config.toml
num_hidden_layers = 16
hidden_size = 384
num_attention_heads = 6
num_key_value_heads = 6
head_dim = 64
intermediate_size = 1536
vocab_size = 32768
hidden_act = "gelu"
norm = "layernorm"
norm_place = "pre"
norm_eps = 1e-05
positions = "rope"
rope_theta = 11000.0
rope_fraction = 0.25
qk_norm = false
attn_scale = 0.125
bias = "all"
tie_word_embeddings = false
parallel_block = false
init = "normal"
init_std_qkv = 0.0272
init_std_o = 0.0
init_std_up = 0.0272
init_std_down = 0.0
optimizer = "soap_variant"
learning_rate = 0.00301
beta1 = 0.95
beta2 = 0.95
weight_decay = 0.26
lr_head = 0.00351
warmup_steps = 200
schedule = "cos"
final_lr_fraction = 0.03
batch_tokens = [131072, 262144, 393216]
max_seq_len = 1024
doc_mask = true
train_tokens = 578300000
max_steps = 2386
dataset = "wikipedia_en"
Each number is 128 + 32 x the weight over its row's rms, rounded and kept within 0 to 255. Layers, rows and columns count from 0. Numbers have three digits each. The size before them is the row's rms in percent of the matrix's.

# layer 5 MLP down (transposed), 1536x384, rms 0.082, rows 772-844, columns 288-383
100:159083150135150121133077202111110181169074125166137074161174126092114141167157142075122114166091157134087136131173147149103121101165073103158158169145120141155158115121118116173081177150089134147089088137136147119133135151097163112171137098125125074078124040124105167116195135144067101103
096:091161110124170062063144102133122130102062153171068119090143165123103091076089136095104109166113137133165126112137176165118115139087221161201136137148082113134052148139128137143195124088114081117142131154151159154183107108127061113199146121145093097103118070152122144137098104167131104154
098:213106131094125124120094136121121149141091137105175161111181142107087083119167173127145121108138183101080075142124073135134129127117105124146142123079133154120132128129161101136082104196090122069068128151126203088177153124070146136142075106157148223156169106150174092136149108119120115069
076:134160122111121112106135092112076126141156118150109127122125119069168103147129184140113117171105129083093118121142174141197105119154130153127127127099118098116130129136103160112113131113151127160118129122128144145148109120086124123139141123042088139124124164120133135086154101139105129091
104:141075091133087118139124127180092115116092034141076136110149131182113167163106218081142082138140138033145114157121094152096133173094102191160085119188130117122149065117065135177113128139109148111110139100140107072114117109167123091135148065097135131096139134129122150132158134072124085153
103:149095115168130162068121076130135095114125117156138161168172117185143144118118137020088073140138089141109130142132107156044157106128125120095155090117140115080127209118125141114102012102099160079094128109127133075094142142120076132104134088110144151086143132132110077093200096070175119100
090:181142122120161079099117134079115103124115087130119146179115157119096143145155074123080107154161122086115073101099196140159124046131156087112162108112161151112133126153092063116141106131089107104158123139125134196149119148198082130122135165085092134128091138101096168184112138056164139069
109:175195102095141099137181104100145138157177138162128147106122133152118141115110112127139098142060121127107124142100156150094151138144135179149106161082176125087102137151121052116138088121204097156165088148152111069137081116082135123117088122106123146080148077111134128142102113125104082140
093:169141136104070133145155113108152110104113148139082136054103098142120157087144115115119088033200163133176146150118087141184135189143109098180132091158118112097148124101132130124162131073122179093123153097106116074145151135082130140145100117185162167140177127073127103095081148133161150174
105:131160093129135159177124119132147101117114219145126186130093108089157082130156163103145136133123192151090128084150160077179140166149121144089158129137183232157154128102121197159161109134083121152078080064127154159174122130143079145116118185183155124154110124166152125151152151141104133130
093:110189151138107123144113133158136148116094167157069092113132129187132135163107077199127081145092224134130140107090197155150136097137172155176132123114155117108160109130139135161112198071099132143111147145099136123134110170101078156129140093160113157155109126159098174127095108118077069185
098:143166135128135055126069102185124135124111101115114069176183109166086148169138102170102138087122191124144192143149163149158158086188162083090131077120152118126123130100134090134138064124134095125104054144152150146137135135144048114126172075143152117113165141129081089093124161085131097102
091:152121084142157149175114146096100106100104138156142172168140123147177139132141106099131183149168110181103086115101113188160124151094138144110131103118124126118114160154114080138144178119145118112117129242080110145107102110093123121074115152147170126107166138118149120122100187134138122144
105:175078089077097096098131105073162191105114119172076118125143183152112162170098139105143061128147138141133116107092117104175107139209112121109166153100113108117103180138117105116122148074172102102092102106144080133095156125088196150065160067123108082098141089175128097060115092150103066110
095:133159124074125114139068124089071196133105195117141143110142125098115105093111121107123192125118137102117145060138150158101087126144124093146076139068118144106113144141167155161090068148134118124126163095171204177166194140126124130105229152174164190125099093113153113127180123107076152156
108:107130138138168151120091135090179105141112138127205138102128094120123157148094116114113118132119068157121188051122136118123130129113203144145185078144142113139169137139196149139104185163154189150152205103134149154131151062110134130133060100087112140125166136127122087019127135143109119084
114:141179086097137138151160141120150112100123036182082190177157095133117120099126091158114171135148122121159156132111117100113157151111120108145135192167137169137111086143121146105131176120111111153127108126100121143097152142119127096201106107126157195130126182169067130154094100135127086070
084:203096127160136103119108095164109101149115104190128112126069104062140148123149164150110131146085085121159090153146123176138183105150157121095073116118118120088093136116142169125167115124177119184126140142172115103130143101116083194132118076070123156090100178140180113122162170151113193082
098:149110152130101115058114142081204094110154127149060131151056111075140058117133124136135123114099139095111130133102123147150127093176072140140126173098122136131084070117124184105125103147109152145114119140187087150151151169117085151096124095124162122108128118200164091131166087151089075085
088:081093154135114154140072079139148159192165168120155109115148079035178101089117158098125191152146093167127093132130116124087134048077077098115157112135170111119141114180141162127155173171094150105097126100111137042137224096150134143052196142099121131150103106152106157161044068124115086130
085:121153150092152140116125152091153170194173173109130109089119124118135116138131144199164152102072149127141093131192156116146058137173155124111158148051100104133130135141144118179128118161108105166145156035107186161174101111104183125124134086068159146112172161124093134171103125105108164177
102:125194135060125096121125097176107153137117162134125151175104131119096164158141153175102110170151094153118153137110104159161117148203109158148139123132110149119064136129149112122176103137065121129047088134173098178114148081174055111152086129146130156127105180121163109120113154059146120150
090:140127102166159031149150094094123150119130135098152166130161109141152152133090143116086149094097070142102140088091155162078106149081213083156127103063160162110139125127123149147134064167126124115112124169063094140113112112155138091170099182166149120137133082119103113099174144119135127085
100:141171084145169111149134105113093179082168161065125040144126138115162177090104111153162090126134141115077141137112089117093166135073151124161122152099139146110150127170141160178227102173171107157115189120095152149163125147084104174134148161068118153088077140108139139105107113137143128126
103:130108146129079146121149142077132167096075086129089176167068129131046117139081145133131051124128150141122134137094123133086127150148124119160121141117161053147141144116149100111144096131133106152125128129145086159111163104129140119099123111099092131087167164123087108076147136114067145159
103:108126112163124125125112134138114136131136148120169129138080125152118146134145099145115120110133111098174126154116130118070197161087119104130137147073157125109120148129115054109156113097156152205191144121126120200144173136154123138176094048123125091148111135104180113128139162105087155100
092:129141153181163093173168149123081092166116093076118075118123122119088112088100158175127155112130101061163162098118123121120090098115108115140172080130151136095135100149157146121064149136097128114046158153113162170089146121057080117117155142117102127123125126110075156150156164123120131150
092:113146087145189132077106105134095135111143122137156096125105128153092099122084128112071111132185139144124186143114121178078111043118179116094206183083121124125094140123139129094109130111149181125127126135138115038131137116098136141131113091107117123119158096124105131172114153131119144116
104:116128137110133146121071083128211109076126107082102103143104069130127101124108124134148140115178154160071136159129194205136122180123108170175135046112171095151078052169139148103087133136166150126161085178135134067106154117117139192136133133123078133132105093144191133117151134166118116079
082:163158143109121172152093093127188070149121163121159061153162118089166125104136092135100077150138139116126107146116195239115117069075114152181120122101107151123137120090098143185101093144139124107120145117088119143128159045064107133123072151124089061112110025140134142111112143133122152200
100:142160149136136146083115133140074129072107100103117129133129196105119071151108157144112085120218154120099126135143200083162116099114239140127158151132123139150161083109077133131196125152129149172082122149130148104155156196082139127167137127167127149128138166111084141119144087136120103172
117:146098149144124096077160165176131080132164119074142115150120179134094101091137135101114184146145225066193100150127129146154071151136168110123093103084089155096114119171106104177121060133089157108176112150189137135142185143083174093162072089110122196120114097163127081138146134122126169117
108:104114046160162104170104132151133137091165133107112132132144125180147143138063114141088135084129125140107078142140176112124137128043138128124099100127116141121129115120115117133051123137124104112138131184095135169134161131170144136139129147094136131134118129146157099161126097124084163141
089:161167130139154124102144168085166137063084151112165097167140163067141131114112109099109076131158086119117123127113156108136123092062146161101094088097098134140147153130080120111140125118086115104146127121162178159137126123121084123129141099151043137127090160091103134095095093145064131100
089:147119136137138094104116091139131156147176162092144144137158154138164120176150167136121130121114124108158102107107130122179171115100153141166200147181221130124114203153113110166153148092090106111069124091098108137092143219109171119131076102119134089137088166144091128136161114091182120179
105:131171122176175110140107099227118115118158053134117081165095158168112154113164116164131126116157132043110115097110153122152119140110151088120139105122167116119079132148132120167116131148030113137160161199164135069164175083123092095126027098118053131133146160132078150162098129106152121087
093:088136162158177088144078134154093117174165132116127107159146113184111104119117125180117173113088141107131144159086151118099138106000119128179111077119199104136079137121145134156170087147153089156132130087157150199141122087064074120128087075066120135113109136188100164111140059119147080137
103:169107137111099137122146123146119135100159100167100175099085122116160099161098119135157114093134121123111118068123173119113079174174100054140133090107141112079138084095094093138112121157090163069147128080172123118191123128112158177160169113131119196167154131145072126141168092129149157145
101:108213179151146127125144121173089111147080118085119119049098187205159124180121112152131086148122121100140162139065130198142107148056156149119121146190087099120129104162162155201096109071090080138108128123124118110187117136139007179074169134105122159160091116115148149125090127135120078128
101:147142144149119127198140182143161114160132066097173175167173118114141177144137134164144137103076170157189101144096129135107091098092083063132117102155090142089165146151109148180100146102052101128131109159108076068082112097136192078127145115158186187136082126150143141101105102139149170187
107:167148109125126199152084083119155111143134095069177143157153156167136166110123152155097116119174105178121115098142168095140096132109121019105144190116148085144173135131088104066162116163093111125165084135091175137088144108121118139166133071158157131157099141158177124133148146142112112132
080:098167128130125192118116096158153154090167129135091138132161138131125164145090146114071080062204184130112121131123157170143173073104149144100105139118161059166118131176113097096113130141083113115087141079161073066084149125116165096164108121171113114147158111146179079120108140116148134152
093:106117109102160197154076166093133123127142184126148161098131127142174146188118117170154141108103089129107086141059139098111126114166116180156130140126139201057128027085110111158081077130167171146147110146148174085127188140110128106119091164171199114116147157118139116092093195155132117118
094:181156126111124126134139137113109167100128165147104129191142154131122126127143076152124126083113086129159083064136102123194141072118171137111089111061138116166086120069139060102147169183129105123128103177121147153101140128109185130146162112117142135099141109094176075092160115111101164136
095:154154141089154133073132073173154130116145087088101113138076115152168120132125147147155082138119092140177130144217135148084117131184098122131134127134140181146089157102139105192105075178210142137122125082149146157129139146111177149164080045077142183098115171168157146139141171161106149119
111:114105089099112150160096109111139156181125105148163103148091102109084129133091161096101133114137137156143058102162150118180143105081177176118139134148178140105092134137103124123117131156117148110074111117130178116159161099175063131131039093164123159200091148145115103076105056121082083140
109:127125149122179089165073112250089091146133105055153102135124139133137101139140133157095104126209118164172119135140123156191157141105118163121181119101106127099128132115053097104140072151073063146042101105105105132135130119130088168102140144127171128089106110133145092109149105114157201171
094:147105139078143088159121221107161120148177139118046158116149199144115173046110126165129212162188130149128087122176164106121110168148127095122120159094158092111084122134149153126099166102123123077142150090110152137134125094140168150141165125163104129150150083117169113081159094094126105047
090:142214156133136097115090136207145118092156171132168173129168137092157128127193100141075118138102154121126105132092123095122149155062117107131156152128136165154129133132126138131151083141127095106067086127150159170133130177150125137133074114129173147136121102157161134159108142111128154154
099:130126129223147218128135104136168114146192101147127135098076136180085106112143141214112149114108171078120122082100158097147125131140125124128093124117146166126131165069123060073139136148121203147163146120130122125113085146093131079095113123150165100106166125098158125120119151163085146138
105:081197081158129104129154122141179141093124136132088131107140181080070140103038160148144127137114117091125062153162137108167153143125116105113137160147099197094135115129109168132149194123148096121170172133165136101204139132107145088185099180142134154106112038142159100089117087205114134155
090:127123098121086165087138117137158155153133104094126110094124195165154160123107078155117175100098133133122195174221129141154137148131155169119114169140132210100120169177070109057139125122127118155131131109123122134110109110098128076104112140083192082132148160081098135161148103122155125131
096:124121161169183140100126101074172124173099137103138177136119031106145128097153011198117091145119134121209134082135116130159078092156158135145168098142158146137066147142135145124157079132136143120129136174092135164110107120140106131139160140045141073100087132092118133076112162082084149150
101:178091135146153140125104147151167090099179121124060125103167148115071155070133069146179095139090182124188147154099021092096133085096131095138096177141204213130117137083191137183148122100155102069094181133106151143133119114178079214070119120161163123156171136175178152122145119129121159117
109:165178151128157096144125126099127143155137153118180117068025120054206111100116154078113119143141116154121160141184120135108152091101129158159184151116125096124066118110147129145126116172092120079106111185158102087141169142121150118089140085099143099083093087121136129088087079149126110046
111:174138129102141138125116132115138114137067122154109134136135081169162115102109143071104168170118184074184110120137229140163086157131127110117081052101131109115130105187128074199109092134114067130111167113147154164138066099124151156122137167090129148157142166124131091129104125120183121142
102:122085125129139149058128104142067100146087132130072166142106153091213093125145086077158157126072129167125119106120084078152144104117133139130155092138104125177144085121157112084139110122130134109142130117094146106105156110137170093146137107125102081102109151134151169165073142127148189137
105:080138162148093145218141151155124091126054102077132174102144105110139047115114057111136143143112126099154102131127179124104127101104133147162131117132189140164131154123129162137081114098104151105092155198169130038139117133163086108134126145132196069093135135122142173049121116148132197168
099:130076123140129192114171073121103189081104142121147119133134150104056102177078158096068157198105132123149085110108144105103119104120085147155125126122128131132124091105142116104166098114061170165149107112033154097111116158165144135159131116113166190155103114168116109160145183139157078090
088:146149117129069169174194059107119145150159072109135105122104093105135083157097147134127149129120153180088163133093117171094153144143080157146097152124086134124065164074143105088136093145155161127165141121099146101130140123157188105099092139050115104185122132116107110083123100089106170072
107:156145154100125151122106157071057164144104123179166103145092144060083161117091139090162126148126153148118158084122167219126125138169103117110089169107118132065117104132102174149105105075171132170123096147089139100130125129154137159105128164134085114103111163108122134133109136152093133134
103:129176119152183137131230087125189132140133066126181146104102132230147130173123126080064132152131115164138145122087106128113155142127116085128152148134086110148139082136114077192143137130179130090099094122111134120128126137151079157149167124118135090183084029183119090161161100075116148098
101:173106122141127171102092163169076119085116110083184114106154107130165155145134156160106108110130125176096118125148131112155130099142124140095159084156115128149123170161114175117060162175125151125204113146107172182132085055103137111123111157126058106158145051100157108159136153098119083095
104:103168153157070107122126133159182168134157086161104136167118141148136173127121143163173130178171076121122118139121120096127131152144141134152076103121130149115142092142087129130143129142098111166065131172116117153120116093130092147119148157051168117127116144147143165140132151098146116138
098:160162130145181159142129161050139124124145157138072172143108150101086158122155099142140082116128162141137129131166171141158130145120136122126156148154173163111129119134087059122127129115149174108079091077118124104102135108095105118082040138167117075145118134041069127134142131112110180134
092:186155072040136084102104170110069170152137128124034115129138113125165112117158083139197180126183134128126101148080073138099077121123115115143137125140140144098100136076129124096140133080163081063118105119114111078081146132103158080143111103156133083161152136050174133085126125089086102133
102:177150072136098105112195151111135143146150107119101092083137166129135140151068155139159099105145118038135041128184138113191062146108109133112052157137123154143143137131093138032123169079192191115098085170115084119058132114102149096128135143119161125106130140166159114119170155134106101177
129:193121161161170125121164158147102147090121175151162159101129111160141117132114094168124200144107174150137140090112119087177139160136128110154075136135103155137127131159113102114154130181126092173166111147087091113141112126123167046137102170061145154052156105061092122144136184178094093109
105:118077129142099106077099133150131114107071152156114111087120103125104189168151105099141075138083149131191132131124102131153122178138100135149095140119152109118087175136098109183142118133160103083135192099128148110138133172132126097152159119121133163130081139109164110082135125120087125048
117:128139154103148104150144119124089112122114137123145129163142164151127124148176155138160185130128149066134126110127116126077116067088172131128096101158167124071134152148112109060082135139127146199192119112116147146165103159163083105068111141131119063081162067151139113100127047118049132155
092:088124144162135141098227123124133160149194140097056159123156120154149117156117174132125141125091148140159134132120156111160100147206107083116155151103082128087183115109165129119187134101118149106128100169143192119097176080131122031128188143135146158044173081127140092130133132093119096103
101:124193093192176129149153162104136072077060084124107112082073158187116158149118141151101128175086162154197145148168107102114134137136163137135141128090195126179093181093144116104166119193124122142162123169091102091101098081102146135123171124086124149135123156134104107145165156139116183116
085:106061150103127100066156110177155119153085128109124097144110173117111174097071138141153132076116084085165133147151112169111124057117154118088149139143121127125092146174122133141130055116060158147151077089153129137136146076135132129144153180125136083141157113127129114175073112139122100144
# layer 5 MLP up, 1536x384, rms 0.0838, rows 773-844, columns 288-383
091:126110134128099128134099154109117162128109130133125135120132136100119123073077121181130130125119115097083193122116127135122082153125158140111094139111138171108164177134178081183147127110142140163128143152158138121130146102127164101142147159133136120128117048190131097135107147058092102133
096:089134097119134123112111071101147156120113091186106100114138151075116195158147155107107108116141117082131119108140064138101109115103214152108160130177113117133119027133153153114162121157186110159142102097101074134079079113181121132088149093114074121090102179127096124140138090117098119173
098:062081109128131145129116148137129139078125127134116113121136064092179045109100134117119082111075105151087132157120191101098117078107098098162131126145054170104129161119106112136137143101174197132132110190143100197082161116132159079183128176117096157161132115176129097144101129128135049121
103:143132146166178195145144160123071136127114136107132057147171138122112178132150094102089126174042133141169124087062148182126145193108112139144114163063084143139096133123156105084109186147192172192116136113164057115139167116131102139081125145112163151072139100107186137079161141135091103126
106:062140053078111083161159132165099140121139133109095092069105151093115129147111118190143156089164136070115157127146111091147076096106112101105102117159080169153105119106132069111081196141103101135175129125104156144189132142083131101111092189125137115178112073135133159134097141176104083087
093:104127137133094170136161116151080107112135156115103045097141068079156113082116106155140146098083090134139154166120178139153200143131107113188122121111176126157193143122153144146120142080102122164088154141164150106163156101115151143144093167112165107159193105140166091107119103190149117191
092:140133176148112137096118047165153103098140078119120119124083160167134083109166139158144071090148129151099139189098094141157105114144127126116108141121116153146142115100111091100102092083083138183167111103149087140136116111124101131161042088112172120146131091210116133173095109152180111100
092:041154143122055060104105153134159128086124105139141151162102160122073124083134034109194117170165172117159117121144218131152151104103122108132059150121121126155072089162059102152091136129116109090101141084158094106132145156149151123137176114155131118124074100131130098132171124099090096136
105:097103167149209146135125138106129100165107142169133127155136123130090169180110146207142086150094119200129192144051113172128120111131145150171102143084102132121132108107122099121096139121122127105119117150171201145108114140156155138105132096115104135138129140154114102119154115162145123119
103:143136100140146104100105115105069115136058099105154175154167096040117118143129121074103164137131062070141126165148135106128093160192092156111123203157087174137114119120123115081119114225155124095131130100110107100095151134140144097158128184130113121129144117111173088121162126089126199147
099:127144196127132161106076164134151117168157136146098120120108192080170132128152138141143178147094066105126096155105174132142138095091141177080098107156108082122121125071179141154079108198146064143156109092104154168102153121117136130137041140176161084123158176152143164147099120075112186083
101:123114151121132102154118099165160125161153075126119123096159169149098115137142110145091116147119136085156163138113162111071127096114133127131151161093091180121131111122112191045106128122116147089194149072142120100147182149115112127174108105137118124096154140104150140112163063139117138108
097:113133144082091083186082127127109115123103082111155137110169094146147103146128093162094175123137140132111180151126115163110118099133112146130150149149124138095172120098110130131105127117142148209090136126082101114121132116113081155161088150148126159179088211130128129190140126105203140147
093:100119193150073160119148164110091108113133143150090129150128129126087123162139097142113124107126157114095110229153156109131198129085133162105161124141111071140146142117121122064189174073045147133157154087077062123121031077164168130118054101087147082188178143142141160107102151100147133142
105:155110079147150130107118078164144117164173122103063141072097146100119105167115119140087080140098175090152113169124119125136127086122119114093104102150122099109066093100114116137152131109142153126142144171135093090185078170095158072134158134127130113143127149102145117106145095127081122109
111:146127114128127117163156120115087129054142067066144128144129149134142098091099094083187157118135141138145120147131130137086118125156130126207183048150132092156137073093138135183133123208172123167133126122147104037143149143165158128132130126207175141128127135122167117108146119162083132121
102:098132143129144115145175148141161123120155105108102141153126123183198050118108063181151172104137143139131140173163131121117076128115131135201150109136142125087185090056115085136096158186098066162148149160110176126175092142135170088036116144128095152122096151109095168108092138174162091106
105:100120063131134159114121107126085151118100178114183129139166155185109172123121116120125121186119118139093121145126119140109156186155173190129112130117169141129166108146095112119112170141193102160160119079145151125137109121127109048155140147105074095147148123084168129117100127103157150121
097:120110109110150146130158164124183174112134115106121154066106087160166156181163100127096108084087123089078177100187118151134118100122161176109149133135078093129070091076149123119101130114169147135161157136137151167152128127099114134170106075171124086112140098100141154133178148109093134209
101:129115073189122155146134137137123157080132075150128092129114112161128127110136125178155154155160144096161120154100106108096149116133171084146095110109138137143120098131105151134133148164168133113118110215165117093101099142101117164169134195130083093181102100102142100129158174128131052076
094:105122138174147152135094110136150114148128069101104157134097177129167086125074080105155109118118177083161118137154171116115138093107177096120118126136099189122100064136216133154088135065115173145153130167100085127086160179150144144110132160159134091130136138146130165058136094154151159125
099:121072142088101184066119133177168122116105126169062095125100138114122105113134095136219104160126179153094137170169110134151134102184072181069165139162075095139104146117106144108116174116134114151152139075167136124146151157113120161081133125121103106129115173128109120142068130132106128189
093:112102143149074142132086170130159139132137188105112112143135115147134076154128105114084150110120140152146086155143130133120105148213078114136122074133109112101061160118127103103153190141089160106142124116147133129060121139151125047111127113145081204139230135156142142136144104084092141201
099:181130164112127093107144101169158098123127165139135123105125124118144128116128162098100191120182087143142151123096108093156146095145116076114120128132088123124170108091112144125091139121104139082135124128153135098122071158119153107105106129104091138099162082097147113138148172118175085121
096:112158098160126109140146110110137108098139103163154126132129130123121112137145109179173118137112124188174102112150081105178190134113079133114116118092107085127129086136092157140102176085163131147168134140100110144143111152147107108173171159055163145134123108107018162150128137188152095071
098:121108134096127168065099129134169145140093180133179152104171125136184128122101086127132114162115137093063113175144102132132137175166165104179089158165159151138074195111120158071101128152120106103154127132120116158154119156142107150117113080074138128151122145069168113144096124105168158150
092:111155089102127124122126132104170121126058125122115160185154146133114141107143130127122106110210100118158115079132110137202111156093155123166105136146150097110167116147137164102136098098101087132154216105111193132062078106153178106169147151129112116108112126166155142185170159144142160139
100:092194073139109157153114137101108115144125117124135105038107128127110136114100132114137138099107110111146117117152119114143121136117148131146078138058088130090131105132106126079116129100144121110123131120097149153102085164130182144165181103100179090181168183122138180119155117102117156169
101:089122121106085179193137113102131152138120140047129155079173131147127061114121097131146192090120167100090146126093091166111076165070128131090152074165084062113087072138130131142126173138126131124133152118102133115101207166117144132211135186120123064104162156125125078138130146100113172158
097:145059143138135165160063171138132109124126117131126157146152129108174152120150161091158139139129129078136129127175171086095068123117073117176121116212157160149150161088129126147086142143131155134153108128144159101113113093140120185068101119166085097191145199145141150150147147097144107084
102:169150150124161148100086136123121087161096104173189069082106147046110118112135057165120144154155155102136128200132178158125115120119102152198063125147135138123141165112125142128106149102142123106151170125123192123120140156098166091166131150189165114057141155127140097152100170141150164083
099:161113217102096139115149133097138136116103050130154123160141133101114167084143141082132113150090137108114142161195111082152129112147119124088166115163128103151144125117198111126168107143111125100095117112112046121140097107083117177127115116126140146099138166085126093094132110157090167176
101:116030132118166112125111203099075131115121147137155126123135184102148150128086082171123121089102150061097147157130110198115116102142088128102130091138161187121127104143165165117125130088161146102154188051092104185102162113089137127110165157108143120141130153129137080125160162104073077122
101:064224106114070162041101153105124087140124155117095116131096106119139140162125080103140083127135161134136149166171141109087090116123135117105050103091063123179129058121081117163102183120140120133136106125148061093133094129105133178133147114156142155152194132118202174125123153163089146134
103:103126132142124104138119084099134146123118104099200111168177125093115171129124127094109186133174172102127150173133079141126119122120124118152127157191149129133127111157155123083134108046130124132116095150135117146128155157098161148109116132123085183108083154102116116066231135126156171176
095:103126072113157218128156089174177131139088186104146140137121121174164131150145106168117131171095122143121153135128156117103057200131095095075140171122128072166137131137105091110066146110096209141092098145098079099157164196144161200128130171183201069137146092105164154129134089114148163096
096:133122136117185085087135159120121084152155097138137103100169159136102138139126124181162102101060166175094098153165155123127136134094135158142154107122087054184094117170156164146182098152095126130154111136151073094089119100093116100132115103138138082121132119141135115150081136092134124112
094:117166061120129111140160181092159081134125152137111064157168120077071106150140095148108181088162102157145103067141182061117149148203115111143107136146136172114127128101122101088151137115147111110181094150114155101107136084174185124117099187129074154091119114116063108093167184142172194108
095:093137161106130160101098114064135152121142162149147100063101191174161136111148103126140128142058120116127172175148168159133092111124148163098147147141071085126123145084130111116097090118188125095125069079121107181165115107073120183106175121088135122131108163129092090085246168088115130169
100:134096098154121150127116109108154135125119113094112173158148136120076113121174115113112158122152077175137162206142094160166164171141132135108117096145153121084167136118079166124111101129124083078179145108080146080148162164139186142146096112175118135091138146113137118147141119119123153052
094:142075120098126090166141143131129120173121105117170117125110096130130089126155103133127125196100153125145130114125080040132100117146133053148148171154061190105139146088130156175095115129128144109145130211105128199148161124137108123136153132084142091119131164093121149097102137116108096148
095:123137147180097137136156158093149113116160079053111139138116123113104122096125101101098141156131151155109162076179151148181189072109121082125195108099141116175142213125142151098129171134108082123122157169113064123126095155107134165148173067103059142136149078134130155161197059154132152118
092:109092131206131104092101150084147103152146044129138134097122171161114140124133173124160129155114154155104157142129121160090118134129147092144091163161182104060153109122104119133113116104174215101127107117097144132122156119117111071092166146068127157133119084147110111140094123133085145118
100:148104104184134160140073128116110109135104152139148155130119162117151150083136093120095173169142164108044124119108102134133175157129138184144137207170145095104187140154085129078128193149082102097101142157036166132165092139186073140111122147099148078134100150036146169162132120071121138180
106:146141119153198100100142145110182117133132185097053189098071138146134172187152126093149179191110154096107129115134091054227060124074122177101138137119142154118137084154075114133123101079163115139149186142130089163171127086102119136100143091136096115091156088114126096064119091073132132123
099:136112144161142126130105142063128103114122122195050095149114093165154149099164126160189137159124047162109151171091097165148131086104191084084144083181109166138174126149155133124197134162173105122173117124142131131129136107174106149070091090144095135137065158095161111089116214166154075161
101:140162117209123131124158103123115161125174103114161057127117112092128120158149151114145109111137170125064106169127070076124124074136108110105106125174114139128182114062114100136123115118156104185122099159127117118160120158110088071073122168114104134131155114113059111164061114157202129156
093:092081159149129102158171154102172139160117102123151113133058177115108125103117157135140135128121131133052175167157179124136104079139111187154131146110105136093117149134122100125091169114127121109109193047137098090136165114119137162116116144135165126122113126203133115142096136158120129067
099:129102091134160116121161141170129081153093124123139118094069132144128081085118120093152121141144124163211134135124128128101093082167153136133150182113101122120156068115180149116149130119155120169086142047164125147119164141108137124141095068123159065160085182121124161136195094125040147127
101:139103133113172209153113131141147127165110106103148129130109186179168125145147099098126128100103183148121147117108125117091120152121133107146111107124097131116047141113153152136134082124131103172089106085097096122078176153099161113101092138119138122130116173146078091185145168136148121136
083:184133148164159029150198147134095162073179174114095120157137072159173132111171146116158048115135080130145045124057127115133109111073152152155179118086136096122111117076195154207122159085150130121097127122185102189077102164148150130158149101136064161132093094125096147117077146085077153113
094:158132135077134138149143163185099154107100107151116094115117180072134119174120167137128187128162111117094146156096133146108134124111122137153065189137147141065139138081139137137107189183107199145141125074147144187182180140103182138086130142166115139177122116104089117159140101165141123048
095:120083152157131207087137105153140097134095161187173139152063125177143190128147130143094129115139109134122156089140169123110123174139128152080154141107075080157107128154079104090126107113091147156169101134141102164104125132084080076129213045081128112089141179140123123133059126082136110180
103:097121105147118127176132134116136095130120147113109117152104119207091141111171174103118188125089144138136087115109139127096033163142111106144121126071165144117093129117155063114111136170097205159138152113134142150145096131156076177122159180160132127070198113200114172090129116097139148162
106:155102183185116137109142089116085129100168112111109101109124105141166127099107116129102116106065130128140129128130092189168153142086109118149139101101112156166142152176124118143179150107116090108127168088128169165183144152113161120130106138111115090134081187113120099140118215123160132206
104:099155172104080160160141132078157135132104131122131070155131133144042159145142130175122167153159146155156120166119121166189157110111118112135152144150130121121094141119086170191113104104087134135149100098101152126124069128138148123123110100081113127114115093122139130104159202067168048097
103:123137144071128140136109100155090123149100183180129101131171145148129147129126124094137111110099130112159116132115078193169143105120122108112114102129084132097108077096118171164140140135193111176156109139085170173139106145121148098109111118116131113156106178138109113137170126200122101148
096:204134153174099149053167127126096104125140157139130145081122152084110106061137090105120151126185082106129145126121102156152057158198174093129099144116125119186158093103111183165088114154101166123133160092131122109085127073097149107151126119139098127114140104124134136155149133143118184193
097:143082218168168107105097162150149093145091127097144098131106140140161122140155093109110096136074105106094138128154163126137101104132080134136137105157121110103147134180131196137158139150089089128122135135152144140108155135170208126123141140127126144121125147105169145147137172127137161081
101:154158135063142139125110119143092103141135173151156146082105105184106144107129143139090124142110157128104098097122050120095144113121125127159077165103182159115164226143142152138105132130147118126107086086156106165179132096142054138061120094148168134083123118195137102114074132046117101213
108:100080140138197117118075122161101085107112149105047091154131123063093077115112085157104155118113084131119125124148143164142123135139126132068141097120156115131127134142138149074161112121045142139141131124130093159124138093204141089096105164096086116120143162122086116105093113135150135158
106:138095129091127149129099145104145134142140111140183133175164079113184052091134118124146105077140140142070064120169209182119093129227113125148123193076086175128158090132137063109171108070148130162083134095127135137124143179147137169118140081102115132098131166191133197122136109147059142179
100:044153140150149155078148140162107090148169163067146176048130147172095082150142147063120119128105126148088120097139174125126106040112109142132150177120114135149074126138135156108052068131120090119149186105082090116075168188160157126140051151106111108164147156119107168114144122130145166096
091:140114183200051162121161129141161115149101131141128138080151122168174226122127186114112186175153084121130116125127124119148201088093142181153082100041133092156155162149126161121123111076131160122150155120104157161071074148096103129115134130140131077110104146175155035153154160150110127128
087:127140168099126146166129050143069116071152103123146176145142126130087200135109130087120098137083171093185183094120154185204125123132137112084199169134135191095099093157153084097107142102138181189134093075152135100120142151054070123151156064081114107084116138184144135135127116210127140128
099:152073146153077116137170186173186114145106144197086145071105100117108124121145063115160179163147174151149168145122140164157136123084131167140155144164204144130131120097150105203154123111128110120157143105118116106115106148152139140152137137031120113126070083096080099097089118160092020100
109:107104108072102158132147105128097180101133113088154099080127136121098122110131146118130133127125136200188130133142072071175139138149135063108157117076119138073117173159115091182146044153174111080181105114114125146062106137138152102170083134115152167123142152191175115168174155099156128142
094:145123161108136066134088146145124127159158206119073102140073101153136127040071147138088142119147131090113146136110091135111109090131109122136094118091073176140131199077169111029193147097127133165184112133148095108152176099162138128088124141140116149121099128198109105097124145121088009130
105:115177071125145149158089112104153127102112081147151165086180122181158123033162133153105176141153096128149121136127110127132144109146142150083148122126138085093122087053077133139128125142186184061093122124127085091112124180113137167139104143127114123112103138176149119113129056095123136125
096:089121097154094080182089103123154130085066103134223112122094100151163092158124059161129088131151104075146072125105102149055154120057136153132136088144221098131111147117119177149145114124126125146126095107128082142127115150157116177132094146153165165212099128140105126126108170145164137087
101:128122101143133069043105123078095148148129128107092121182154117147104106100152125112141080110173125092079152104092124151091100134142128141136077120095067149057128076134105110128092112042152177165143110147164111180127071133142081079134091128103116146142121063119131251102089079115168121106
086:151143131184118135204110143153143071102114187139227143138120089113177075144156156117094116176163162128137139139094159071117122124159117116144072114082108129097174060104145150143095085106158168137174185119091153125096208130141116120144137091094109166052098100150147127189132166103152078165